Each number is 500 + 25 x the weight over its row's rms, rounded and kept within 0 to 999. Layers, rows and columns count from 0. Numbers have three digits each. The size before them is the row's rms in percent of the matrix's.

# layer 5 attention query, 256x256, rms 0.0718, rows 0-31, columns 64-127
122:500508512441494496504486460521514528498534475504504461496521485486475493509475475529482565496474516532560505485519484467489516509502526494515509496503509548504498548487468473552477494455553472
098:500530509516496501444487518531488518553512516507511512521503498500556503506459485523499518467495501477465493536473489525491485561473477506494492527512467518540513460553479519447477471460519506
104:508566497522488486481508442507485499518542453494499496472491551503517526492555496496478506502524531470468498545498494517496553513476488462461463529503499516514542523481481500499514517496485516
113:514533505553477547454467531491523509537495494517546485501531540540544478513493464485477545503482469545482519505498527528488510468489496479454487488500493500480531579463485484481502509512502466
095:492523488514488545543482501478507488506513479461491512474484456528502506474495482502487462541473518487535450491517537518482467487540527463501486480527542513516499520495522501501502449501456495
092:486472490519520491451493459428541483507524509529476524486498497496508487499504489519541507530551540501503465490520486479538461493530481548480523505529507538543496494537487477516534492499479521
109:500501504477506486505550475463478488476499498503478464501525503509478494490471484501514508484486507540482505501490493492503482462456463476564551513508541497523510488490524536532471501504517529
101:513467532461522498504512512485519506494538492437511471506532432464520518555447460499515528442550501521478506507458488496499503523482475490493493517511492503507479475552504477491506499468477540
096:474496491531491495525524486483474481462457492482495484546514494491467517540473512492483474470531467524474501475522474478523493476527486517507506477494508573505476522480520516492496496510492514
104:473500534486569507507496502512489481506477491498503497507505519468499456529529556464507501469528504532522533521529513463522512474521477504459457516508508496476510478463520505533518500505495486
096:520486497511525497458455465508532541559498490534490524464484464480493508510470479509477490504506464478517489491550522482523466448478487499513504508496509485491543525475476523528526525535488525
114:477510473542510459517466485517535498524485472509520509500496468514508513508476467540539519500511485513499480508496506503453447500479483523510518501487492486478496458498466511479492496492490533
103:464544521466497530520503508494470486481464506529510501488447475514531484465495481518495474493525476515461484475484519509505491504481500534488492544492507496445512518489500496533472468495506455
087:510553489554495520504488486502495518500486520523525456488468480503504497519490480517512519506512468484476546552484470506512499455489489506477500534483498502541522474501569514491450463525469504
101:524480532512494470507514485486485493519504493528495493490516512526448494474527514528509478497517558505557519498526483472495501524510488466483502483511534529483467529503556501439503475499489491
109:506497494517512522487527470516483482461505483483492528496497472481491513509489482500493502465486498510513492474470519501480533524512481476450517541532455521551491486544499500482514516474473475
098:495494453479464474477532507507465482503491509472523500529468444524501488535510512529543517527507545485514499493450526520553540494499480501485523491506507486537488469566493473535525493504476480
106:465468515496481489481487500480485510472504481465488507522477493495518486548516508525517502503535502474527474491552514526506501485505524521473493465466499521490570511490531518519508520504477504
093:504475504521513488538541493462505488466467522507495489507492509499515498471516470509491499494487484460537517472505505507528469482481558525484512465490524447514507468515504525509499469507504477
096:495516504542489512499523502515490530492509533499508519489552513514478473511510503513512539486492557520479513468487521494521537499543499488523541512515514576521450488521480469504509555502513492
116:509460462527570509489512522481488484451487520535472512473489475487485520502508508502513533497475503523488503516487513481513489477482463487517526553518525460511510523501500516520468480483490484
095:480514492482499485476477506458498513502507464491484495545530467506508505541513470518525495532514511466485533501502510502515488516491535496539508497472523506516511508485533473517500505520489475
114:443436481475512459529538512510513503493534499520524499508477498523495519467505488474476532518482493516468511481488482498513464505486493544531503536470534483515505515456482470476493454511496522
107:492466519464482477468513492534512518536496510447467459481520479495527498501437471491487543449525493500479497499509501506521493504532480494483496492470501551475479506507428459469456477507525473
106:498511534504497541493509525462480481494459492479512487531450501473522481506539517494491489482524469489453495469500507505500515473520520517530498523505464516507462467461482501513503490488499511
109:498532495498501484464502502487490496450527458505527517516528518494459523481487492510533504499484518505497528487477553441533466493498468441517505523512517477526504485526530489471531486546511525
097:535486492535500524538507530493491465532516423527477533474525478503503520526501501455515532438518526493469480465511478460478518534518459540528487521559543461495497490509484513477484469524521480
107:506503552453532483489502519516506460538501479507520524468519503504471514479508494497502521471508494523528493491486516503492522447522497538525516508530463506563508463474523554487444493461490516
101:464466507499515485511460494490491537504493490543498483458516526466481549476444486482510453503500521503481505453509479526535504483519511488491507467486511490523525514523474497472501493489458510
118:489497504508517486533495508499494456516494478463508532532482513507494515506524498501523449533521530479469512479471456510477485493495516507537492497471536503481486467477534490456477514522529462
113:496489480516472525521505485519472506525485532528524503514504476482502502472477571517527492508501481493486493537506497501510486473518523554499491483527517479451467471481534501483436537505508508
103:503529531441488517487466503458482532498491467519513500448504472515478520532494494465489487525549497529496481532517530487552565560448481477476456514512500475522432574482487452519495511512489497
# layer 5 attention key, 256x256, rms 0.0741, rows 0-31, columns 64-127
111:489509510478483528476464517534473515494565475515533503513523514456485525527446472501503471542521504519524515518534513531510505507514468504511482472501489525501517490474427487460472524506514509
103:494521486544489506480481495512524501495563539508497521549479493515569477494485527540501539454455568466464539500503490480525492463453539496474472527517486480535512495481510503442511500434502542
108:469517510538509510418470524522466502516531503474493463504461531530517553504555529467515499465518465458492476511445462537500464481475490462503503504520512480509531517506520498523499505537477515
103:516497476519479524475496483496484490546481490521545496516522531499523507547510494485478533504488515502495488502520443473498486445485467519489449503549481489547485492516479536517495490477518498
092:517476483490548559476492519482508490494536515505467513497542483542477530526462464489480483509522503476482466500496505507453534482542526511513510481450511565502519529527452535486533447527523518
096:490498501510509504529502508494534500503535508515531520491487483504477536478525507516538510520465474445512479507525499473551470510532533544472450460546457527433496490539524465524529467540450512
106:493484498487498469483527512478474523486481511517499492532507477518493510471492453504531461496531498476492515494506491530525493502539493474511473521485516459496472517517487500511501511508548512
106:501557513470510491504515499485504488470538487467510482465516500483511545492463478520504527503485505484485514499492546498464501518486486485503506571498494472498483464516491476503523486517452513
101:526474484544505474568495483522546538515445538490513403470515526492486521511450475519519512497475535538505490435492509474487493499514529525502526495495532520460527509501498504495490469475524534
110:497516514491570492499499539503495496519462504543529521526506486530497485519505515470494533479515462539500528523554537530476539521526459487523499555530446494501459479490499533503505494507505537
101:497505504517485488481495484530506510504489520523475496543483506497534469507518519525513523524526476532506519530533513495559459457519486506480489540516551508482514555495492538472494539555505517
107:500490481469503489502506499489479498474518520478517505513513471512527536485481533505527443485512532529510478480541539518488477480495478519527508478509513478453491497512504524503530487516465482
100:503517483515494514456492531463476503534493484521464515476472459495484486521534471507478491486518494504478482465533501565536516503501496515435478502486468507492523445522500482496512481535507510
098:464520470481482476513489494491512496544489517477496516504495437486510529492536508495540503492449477457522529487494456525496471519511519476479512538466472497560518477511520481472461448556496499
104:508518497456520517455492473538477539516501512465507509477522525508470495517506525458519486493540483486536562489514515522497546503466488484496506513487450528489473522490502497488529500472500500
107:520549511523474506458512474450501517476529491496501526512512515498504499469466554530527501467501527501473502512487517467508486511501531487499503492487527505512520471463498519511498513475470461
099:515484519450458547516519500495543490494509500525492522473498478529475508446494535510505543515486510463450531530525534512525549509478539504528466539533524496487523493492480465491480500502487507
097:493485537525488502483450528502516511486474550476546528494513506497486515498468530513468515515498477487507496498535549500496494506516520491483461461497518490476500453471493503517494513492474520
098:537476489459502520507475471529533533475522481482517529486505527506501460473497530503512485507493497478529463490498512491537478509486544502503479435487515475479545524479475490519515481522507530
098:528536519531475511471494463524521514493483502528488496555513518487457536515519539516534519490509495507479485480493562484498482519539519496483507467503477522515483500530476470486479519503511521
101:480567433477516545500507519477503507484500500503534509489529522514504520528497456510503511522493492512508544503510509492516472527534500504456491513504476473468539539488509520495488471494469503
098:521522474446541500458492527448545533460505481519501492513493521499521475468497505506543486483467489459523558478509529535501522482489529458493493518489519491496495500485482461498505485514506487
113:468485486462509523478543540485543456505503462482483500522485486483474467515503520502475478474449522506508489475503511482510462453495503478517469478490493480515505503460537498543528490465514469
103:513471506513449453508493502488504524515542525496465483539485511534474489522513489535528503520502500485516506457484483499479506508515477497486485488484510523469502503511499482486514507430490514
108:521479499488498511497501540510478474527494529508495487517435482453475523495516499522486437496520477505498560482494486508481541554500485519527495528502486536551499484535505514524457525487513547
103:486562506477505522476514511532480494468516460501516489551510510470456515520512489511494458512498502486513569502491525493475464533560496434521496497498480479497481478523486538451531448520503500
106:523526473542499523521505504479487512537519453539487497532510508524515504514523499461534535476490512519487502465507567527495471510503456488511498472512521458500518553515524500462502502594543490
106:502543494488466445474507511525535480478486523538563544489474494511467500489502467508505483524502537517509478484515540518478538513495512482500537510503464504533543527453485494510499483495478508
100:506493495510546487479497500515501478525492472527479537481529501496466503536512487503502456485475503455509506444501493472508485469467530457464525502471519500534517494512465516494487466490464488
112:514562476490513504493513493479468493522478511488458542496500515561501544513526480510507476477494495509537480541487533499515495500478527476481486500494514495475501538461524495458491523519538523
103:459518508489558518466514476478522465537487492467445500506456512490520499542497483534552512488501509509530464532523521501465554495459492536526555472511496493496512508508514501504460493486511480
104:473512554514507509484482516494477482508567469521550469488492511466477500470539495491494500532536483525468520522461517459500506493499469493486474503502546474508478529505484471522515479503513490
# layer 5 attention value, 256x256, rms 0.0787, rows 0-17, columns 64-127
082:506486480455496479515463487492515444471521479508521473485505487582519564465480494476545483528473562525469493493544443502504504503533527490506499502500480493475509534490508501523505503461544470
085:511518540505508514519523498509484529484492531498495490505494515481472545497470519490488459512484549543490537491464507483549451504492501464477482541492521472520509506514458499518477485511506484
094:540498484485492499497516502489482504512533485485501474478451482514500484466496528487492513543487546489475509530515509460500557445456486539473516502477465519466537504511520511516561534471516506
095:446493524524501523483506503528477491510510513487498492510469475485501494517461468500493545478471467523468459518491501497500506507462497499532497508481534494489461533483488456511496493507492501
089:522514475474515539447492518461472473500504473459528503478489521536489511455513445484516508501527472479495515502488451554466494524478492478469518457485479503546539496515453454533501496532526468
090:460472514506507487474499504481509531520536571491446498513492498525475472494503500528474491477494492521529519458508488533490472494447510498482529473437473521537538486476504502470495488514475501
091:482493558478477507467506492477485489512516467556502481502491468537506522508527427543485502530511510555523506488495532506437503548503443489550509470476500482520507513521498505465502489502528492
088:535513490457505516506473507503508483513504529491524515501498482517486537518527514535517531476509507519501493542485494469485538447497525540522471521496497511466472499513475531487506506511493534
087:483537500519507519564473452453501488542490491497493466511491506507511498487498538488503525473475479524523536510517501541546470514491467497515491481491498522488522473474465526466504472523456502
085:514520529503469547470448461514500478502449508476502497500482483493486512519459514473555509480490493481473522518464471486493494479527474519463534489514474513538492500539473485520492543501533508
079:445517489502480494523497507537501508508503493489475478511518521524493526491490527489495526453461511502504459509492513488539458524538514440494511516514506495484506528440428487524467517499490470
084:486537506487516517503515504507529478537477460529508508540498495483464496494482492490523509485547514487521517550507451531465473500490484506499486457452515527534496494517516502530543470488522539
074:518521488480504530552486486519467489462513498428469529515526520515520466481526500499533522471500470489491476508489516467517504461491484497522494470474537476511467481456484488511512513521482495
095:489505448547493464472536484486500509517509507522482474530456552556547523501500475518512550517486481540489471481512494517488488479493464508531506506481481535479500509514484475509496493502513548
086:505538486520524467487507511515486536504516473523517501507503501547527510530514486524437482512537539491475468460479580534530484498517459522499508491494457524518459504498445495451520484521497530
091:497472463519470523464511476511495521504521464485507472444494484485568512505495490501519495535547501496539480483567511548458513456522482471467530506474511525479496470516517520467509465496503505
085:460461518477507489510487500524541513511471525477518520455495463523511504549504483534480470547511466516483480503528483524452498515509461493498487465509476509479514428521493502477532532468536491
086:531512467520486457448496501538554528505544480529489490539535560530558525491509477486499494496499470500512510504468467535495487530502500484497527479509536485506458519497491539496503495538534517
# layer 5 attention output (transposed), 256x256, rms 0.069, rows 0-17, columns 64-127
085:491465491467543508490464485495484473537457463496499536504479496460488399519510552457491486510546505511549514518478518507458526512495461487509483526491475524471484512492535509454515532518489518
088:503484489537519524495492505489530465512510437495507476500533510496527468509490483498428520500480542502516507531519527484454528488495451486524500486530523449523487507490495489473496479536515465
095:532482499510537542524486517494490458470482496509540471504492475481528470496494526527472502502505506471483464527470503518519518494513538469478465523509491499528536497498489516496483460517540476
096:510448571499470493502489505484484503524495522514484481507479512490513474468521503468468449490493502483506473531509505465532453535535493495476525488508471518473519528464503537428533510542489493
082:491524510447514488564512492489484475427521522552475494512530489483480514490507518505495474479502513494535549517493494491507484481468492493483489514500492500495500481518558531482487510538529510
087:490485491443477488489464493464490468463489500510453521448492414509494537532505449499477454509506499457499466498518529517510494492523491510491512493542541456423518499511469515494496486467492511
088:491504487495495475528473484480483496485498498511493555489471505436467496490506540518492450508514536470528516478523474527497486492522538474526525432465535512462534499483503529453521539540536474
087:471477525509449460518497491483474491519492488458479526521474510516498516525545515500493490474496476483484472487490513481510511499509496527476456481505498536525484508493474474494520498460528500
083:488521512445537512496525522472483484461479453487548490531517495520520478533488486511530458509501495506516450491516520467429485544470527502460469499464484497511531486523524514544519495521560495
084:451535480473491520500466538530488483534491519509484510520492509508513466489527513523468524519493493540506526513476493546483525538493517507463496529473457522494523485526506468493496501524532488
082:533444547514479471503497517490494469499528466510543479550472493501520491537554485489499505537507529494548488492479511509515466525495484556498516530502468490492468519530516514477503528527544534
084:512530479486459506481517474470501513414491533511509526501473487485504513515494467524463515478508504505496495459546492471516504483492455514481497519483519505488483517505508536469524490468474457
079:509491539518502465539472514537511503519504474542500490514552505493458496521484539493534487489496487446506508501492460534477524552505501531489485524512527525464510530515489497510481465508510508
094:530467536536498491526524526520477493495481519517519503523554530518500505508518532468485463496494491498495522520533505519480485484505532492489536477503522508461476433464525508530489564520496503
080:478411529475517493463475489490475503518478493498506503524522547521471516506531489472558519501489500541516497470531501509483470531514512494511492497486534496466514491515531545496509513519554503
086:485515491482512487483525516535492513478517472491515474527489469476495495514511529479479499546507489543459489474488465488502522456524463467482510521511517512555474520435538495510528500501532514
079:482542526494488541552551461498447471514489513513506505481460505488517454457504515520532491497495513529500453484510481485505537510522521563484498506515515537517466528530481494514471475473530482
088:491494528495504490510546531534504573499495532539477522496463494502448493485522482527501506459539502486499508553534524499550487516496490503472495505512503551483467466539507487496541512479486531